config.toml
n_layer = 11
n_kv_head = 3
d_mlp = 384
rope_base = 10000.0
tie_embeddings = false
init_std_up = 0.051
optimizer = "adamw"
beta1 = 0.9
weight_decay = 0.037
decay_shape = "linear"
train_tokens = 106000000
Each number is 128 + 32 x the weight over its row's rms, rounded and kept within 0 to 255. Layers, rows and columns count from 0. Numbers have three digits each. The size before them is the row's rms in percent of the matrix's.

# up: layer 4 MLP up, 384x96, rms 0.06, rows 15-74, columns 0-47
# down: layer 4 MLP down (transposed), 384x96, rms 0.0413, rows 15-74, columns 0-47
up15 024:111163156058167161130133137196164125142142130194117182170162156108077149133143125081094107129142180119160163144154137101147112140088182180144167
down15 025:167136124180150135121138108077120133115120135075138119084067116150187128145143113232162142155127096146127130094142137162153130177189134116136112
up16 013:145103132182166119181104202127174127161170182155123162134194081080118125162158078104152141145135159162137112203188120117148113145097152165149082
down16 015:145158162158126131139179115107125114149141103172149091175128143178148139130158192137162127113140123101123159081085145175138084158124164088127212
up17 019:100131119153122117166127154034128170114075158111139105159148208119126140110150109099074117120136099157107125057154098156099166088114091125093108
down17 020:141112098145098133102103083182131056095180067128134104112096083136136113076094115122139134141132119145121113167084173094132125171130122150188137
up18 023:150177142176154131186124176098138156160118149124191139169137171127146156126138141105123149149160152187150114140197115207109161090154126193121088
down18 018:141113111119090125079139090142108110061136085174095111136125118160145127111102123186125149130132143138122186122079153118140145186072111114182213
up19 014:156107116168094107096168085172113148111155080113100157124097160169159140116109154131162173115158121094149138161059158072101083119178111192145139
down19 015:112137100072122101171089166084116140159084148140105120084172133104101129110117117094101070113111156132146111089211086135145147092093085101092124
up20 017:133126137170116132157133166223136119100184123136123181128123132127147111138159105162169176145139196099097125183124191090161150126144125154143100
down20 018:099132148114170145160125154078122138217102148120157119133167110136087152141141147094115095110124083125151104112137114157130080130107181062158194
up21 015:119128124137069130167165080151124128094086121138121151107075065114053107135180093163151160136132139096076095144053136096166145078130089058121086
down21 015:085104115123182137122061170083113115203120142139136101132176141136107133109130143067086114073105106102141089139156126098108107136141191104121158
up22 233:149112157101119129108083037160212181070060119174099081124120135073107164067118142108114152144118135156114127153128094174142089149119118149147177
down22 187:097149109147136113055134153133094127117151127133143114183120166196134107177154086132083079110130140104163132104128145170135117083118099096088141
up23 020:079158122074097113111134131093086099090104125141111108126115126119110095121119149100106170095120138124129104102141125147085058057171077245092100
down23 020:176124146139131172152131122150147141151164099104145117149134155123170191134132095135128090157107090141157138130163144133169196199096195054163136
up24 022:107169146160196150149096159106154121161122135161128127139206116097129161130162118128107107119141131180149135093211106157128152165108207156141193
down24 021:158124107158090164083204092135139107092151171092140124148012138147150089150095132176167165172133122119098163138059161140112111174156110129153097
up25 021:071195128140144132196133147141127137136087118167170172112101119103083084145132127152138172087121157130085108145120151139113120130131099185124119
down25 022:170086157111138137075135127104142132136137127129092122149135120144174174149145153104118077175117125120158135110135118129143140125144222079156109
up26 018:128083118078064106064124086155104091078144094075093120116068109129153119118091123134164135143104122079132122148104162082124079091167115130116136
down26 017:096144113074152139192143167097109161207109172143115127116193179101089154143126116096142087088154136129144131107188065131120129092072094118114141
up27 017:076125149140126160145114138155103137117131112154139139134153188092095154137141142081087180112135171161122142091163106112097104090129119255099143
down27 019:168152117165134101143156116091164111116139137112109105122105121169174146119127124172127095176130064162141137144149170160154142167133148081190102
up28 035:114208130208167096167097127100125167126093154160169123128134149123121119139122129106121154100136124165079147124161112181138213137130097111103142
down28 034:146069123143106186095158136151150103115169102100090124129118129124133143131155171158091120191129168143149119134105152101119102152136167125204112
up29 016:177162115173114109062147142160081129126149121164154157161077133211191134124113178192130189156159117079149159147162119142088140123145120181108190
down29 018:118099107124139169182122128149125115152123183094107088098176136073095122106137109039098130146117166146145114119120153066168143051108125094121111
up30 015:121149124179175138179107168108160136190107149177150128122169102047100131149146073145131087112139094110110150120161120094149131171069167056162089
down30 017:135124152145132147082158101136149119095164164111140126157094093164156093140124186152147162157137168148098128133051153175111115142150143134091181
up31 021:150133111172117108131149093074082145108124116075163094137077138161174126113101141138125107150122076109126103117081125200101148076135079046096121
down31 020:116102126088099105139086149170139128123123126195127174111183133124087092092134117085122172116153191152156150160143097054141132094109124194151138
up32 018:067169136061119167142147091192141107113125097185133177104118082079067100140129131144116148124135178098121110138099163082138118108110123158127145
down32 018:164135147150164120105110167070105142150112160105117116145117140155180164156158124152129104141119077125135136117185100143149134151181197101146094
up33 017:129095131156144113180052214082100143129121168093135145161097204110104113135142119108165148123089113185119139159183116174146166119112078135098085
down33 017:129118127130115156128205048181187117106139106161141106093148075137141175099115153095136098120155156106085090086077127139092094143109164135158181
up34 164:160135155085066163096076168088126148159128099102066204129120091069081127159168111140175114145134154102128076148141134138166115143146140130158143
down34 164:071106121148205063162178099142108108127144093153153080133110154157160110108072146121023115152127141125108180059126123125142120123098140161111127
up35 021:095152148157142149230110115109119158155095135125155155150141159073076130120147134125105109125131135184112098105167103191116162093098102187114103
down35 021:134100108127136121068149122117131067076128109127135115116082105170159141144101121153119151142113130115133186146079141102132111181134191110164143
up36 018:142099148167086117161129159170157135167128166089120136156122136133137116139163132161194136155143161167142112183182178171161163125169141165147126
down36 016:107119077083160142144132160122112129126143060188147115109167139142117197147117116066126104056131130076137128089067074120093107133034121106119164
up37 228:099095146165158154165113129074154128105180097143162121160109082115164133089080111106094123109171105217050114179109146131177100160131136112154132
down37 194:095134109121149119079143169132118144087124200140131103132141166141064062126135109141152161085089148106148057131112156138047135122085122154157128
up38 032:135165129167152155185150182143166144148153150180152178141169172150134139133150133119125171140172200150135135122182142149137143137133150217145122
down38 026:152109157134114084107113068087083085105105101068118077123061087115148118114101101155114076129099039111117128127093147122137101148116139074143136
up39 020:168117141111113133173147136085146166143075163088136121150138201137117160118149138115123114154148121182179113081173112188129196098147127194120118
down39 021:136165110147138135112126142175129086107179091156154133152131142144180153125110112166151158113149166150127169183113161118124159210115117143166170
up40 300:065150132115095166147095137082090166085117162143145197120131129099134155157109079086076101157130145134155089151105132162114134148167164138159163
down40 359:055135143109105170139100115108095171081125141156143174084109106109145160169121093080043086166122142125166121143122134156135135168163179155158157
up41 020:117179117193214119204094202139169138144145150187153190142159112093130139145126097112126090166113126138078143177133132161133137163067124073125085
down41 021:126089192151091132101161061109149124120125116139139117147098099145132084138139170172111170126119149126143120075074130118146095109186164163183201
up42 021:137148100103109109131162101047132154107097144123124087111143118129121120102113115125122109115138064095133095047084107157098153091105103044111053
down42 019:110103155143122147093072116192100078109133099106149163172106135117123111108110114111073154130134186157121161222124152091147148148144150159137184
up43 018:129160118150187114214142134098190132149109135144161146108168100083115156126132083083103074133121128138106119128095104119137161143084140011128050
down43 020:113105161142101115063098104096118138089135124165122149164089127179137048118140170206136174129129151130130137129111134136132092147191132188158200
up44 019:140135160165193156171108151114122153171189137166136131158171169091106138122138125093086095140122126183166140138159127154147140157095138133117167
down44 021:160150117158087118134170093154143124058117121118141157126089113152170107135107119199156189161144151139104167123122121139124106160170129169176096
up45 019:142161147103122153114171082083101144132147125165151134147149236184086112103103160074065121138146141147164127119161154167113128107134116192082199
down45 021:136140109153121119166114131153121110086118092083115127115097095063173113136125074188160135162123119140132167122147104090155136172131140097198043
up46 014:169141121146118120175136128087127164121077171127162144127153180166169136102108170101146153156132142145149109106152123185082149055182118237099095
down46 016:119120130113106122095144116165102082145154084108118087166127136123133166141130087165093117100137164166146181156128128132136171150056128087173180
up47 018:111096123162163109184100207101160138126116149122120138157169152062109148127148062087062098151103093143091137132165117140137107138075111075099085
down47 021:125142150160106150136144056135153097110165117140178117132092103171147089114114158183211145129129144130139108111060153142119098129144139174194189
up48 244:146140096097085149134087087150158134126127148169141128127124101149132156163121047053083113106157120166150120111108120146117141116151110169137122
down48 218:229123126132110132098162171153170138137151165110131154108113176095175107126131111108096126160104027107093067150150155171110162123059107110161129
up49 019:189154119183160125156182156098136166127163140136170158147149155174165113130109132140138145132150123097139120164055184160146162140141106049126038
down49 016:096111180121095107144067091195090154158107111152117146134164107129098104104153125112125145109133175131129127159173110135144129109144142153139234
up50 021:142090163123139184148124137212178126154186099156099195125128135081102138156163120169139165146146161136138137153151149061175150195096183153169155
down50 023:096166118124156090124156129063081099123094198079139102116107102161161124137105131125146096114111082069091109099125125187105074086146120110072103
up51 020:096130129099135100162089154025095115117152118126157138130144162092101080111101124073072127114101151154125088146144139175142109055140070131071083
down51 020:164119145140077132122156072184131127109114085148118119133122101137140147139134091155163122123139099124137165099137124089101115188112174133216164
up52 019:072135152101115141187104089127121114120094120132104152151145125079088130114161115115081069138109138154101127086177087129131163099084148129106160
down52 021:145123104149170155114161140095148094113159166116171113127066155144140121160112108186181173146141117132144158147107163122119102183164171154170130
up53 016:123153109106110111128142102045124118101084134116104102111116073115124118103140096151140113107147078100111087074081121144113164066099097016107053
down53 014:100094117119129132075088122148088088123158126149154142178147187144101108094104148065054148111140150112124151207125135088113107142130168149108205
up54 193:090160169147076170139138136105128181139077088119055143134115131177181116125109112139151164165119095149079051123152122135145194081118140137107139
down54 198:129106069109162114086161121124123075126176132145174118181187105094094127117137110122088119100169065107142196152113148130086091178163108109134114
up55 270:122051092111130162135110095140110125139130132113136108181135124155099169110068049141103105128133107148174137105164118135174085144118156150113170
down55 230:153147125159127128129154120139122091165080095156134145121066123090147109143152143110134136130203000117113134108122100134079128124152156113095111
up56 018:109182121157163159137175124209154131159132125196207181130134116148150134157132142154107164131164168091141161157135156099128115176111161132157166
down56 016:161093154126125109101102124063113118116105153088062105112103090108138061122132131147139120160080110151140106119127129119156142077166126101103086
up57 018:175121112100102130098178063133103141086145111104112120130114143190165147105084147077136120140151115095171113127029146119119106068170084123112083
down57 019:119145130109120079149038168129080149161089096141133157114178146109101104099152093156084140106126153172146154146218092118146160135096096135152160
up58 031:099204116121192112175118161149163125131139130200132170127166086100133137129127110106168115128108168101104154169094145103116075128116154172132073
down58 031:166058166137085162075130074107122125150103153092117138161082111138118108157141143168077118154112119156136118075147127176156140125153176101173182
up59 015:098139153157090151154140086136092100126129084143141153101131114066086098125130143190072099127117140126089110076126126120081121106094117150107188
down59 016:063140110115168114104160146095155111095141219096126108128106111130158125131116111088141156159117077114156158155132149082148108115158198133161055
up60 305:121094192122101153124081107095138183139088168114141127053124085165154181142087143110070091127150130086132084123155118162135138171108156163119164
down60 281:104120101124172086090122121125125100060140144068088168115080146148152140138138141176066179099151119125077098139107130135135130124112132125116077
up61 023:163168144176123161205143142164161165126128139139164157142132188170157158121150145094147174173159192150140134151154153160138168122171141184139149
down61 016:135148133141145088109119126130095096155100137126104135113133117103129160150102121234146109101103126153136156137138099132165156142106116128178140
up62 022:117095169184181150218087166148141161155113139113125155135171166073089169152175116105141147110133158218117111141166093148141163120122125207127115
down62 021:127160092124116071081197119098154096108138124170137111134106110207188121116103165167131101144135094109122152115095149173080084176116154112164156
up63 356:120115133138087144120083092126108205119094167103130150055111086154148199175098141119123135091184146129147051168139113178148133154141134159167122
down63 410:136151092148130128114137130097126114162127204108102148122079109133153150157081158152132150134144107137099083139097109118163113153122128150108091
up64 020:073112151123116166134110123161126133133132104145139132100114149067057119142145116070081185084109163128114128097150114078117094099117107235118137
down64 022:152169116146144094127148120067127101090101152091100105124119099150191150130116133181153069168121051144126132140127137166136126152143157062128082
up65 019:138176105113180100120138147097134108119170140144137111133168086141195154091104109079098083134117109096123131096106103157083119107092138053124100
down65 021:125082169156078136108102081136126119123107114118149144166097156117084053134132143186092188143140134176164136147119146087170115129176123171154164
up66 112:102138084159100120106156158113133120113155093163174216147073179139128120144075113102159151190152151101132147155083158066139050116138133178125105
down66 126:107130169131135132184100078094132142139143165082079097105162072102128121113187103150102084070087092196114112105165066190176188094133124123175156
up67 013:110090134195182138205154136108178171140112167146149172095152113141169140135100115116100165144157135112104122109046121132158175102122067128130088
down67 013:120140168118081045073077116100091096185112090128178079160142139175114086112203170125126125093125136170174103147157128142142099106163158134123133
up68 021:137091136109145154133109108095137124154134111147104097099138109051061126124112101127085090115101063112122110096113093088107125150041130036130115
down68 019:077157133166103088088170106123126088062111153078134139141092088179170062112116141150100184139129148120101149143077152141118077097196141154081085
up69 017:079164128106090083171096163111107102099120149136127151159091066061104095135156096153171073134087139114076108184142151135137116067120125086106067
down69 018:131061113096153200115131091103148110147149095148124101135158153135096138122127134075090152109140118094128122079105109097115091158115168111158224
up70 017:100185140166165155167134145119108153123112104130189167168126188097138150125140121158080126139157134139116158095152120175118191126098114097097178
down70 017:135100102133134141118123108141163111092151192119132129107090111163154103105119146126175160181134131164133128168117145100132113120179151181188109
up71 021:136110145159167152176111185131148174159110183114145125149174204109127160140144148118140161111153129188154141089194118167138164158132145188141146
down71 018:147147107147092111095169070173142069095151063115119093134072090174181167116115126127119098147137125141093131149079139172091144159107102128115104
up72 019:153160157128146148221172188162156149133147131155185172136146147116128127157124132147132165131142198139159131166093187149178153141143114120140104
down72 014:088129174114121099084076092126097114134092102103098133134142108153133157076164155130100096095105112135101103122188070134110131129158181137132188
up73 022:129180140118132150145178094103103159132144131171164146158131206152094123110111174093072135147150154138150111092164125178097151063117108205094156
down73 024:151117120160127124150087135145129092095115099095117116116118107119171119127150081169130149156134116169149192155158138081182143195161164108186085
up74 016:141132097157155115154174165102146153113112155166148130123185128137129162110136090072070113116152103066107148093056115097134115122094095076113054
down74 017:126133163143082117123047052115128079113143093117145125141085122113131055084115145199129145142106160180143102159132163116128123124168120144163183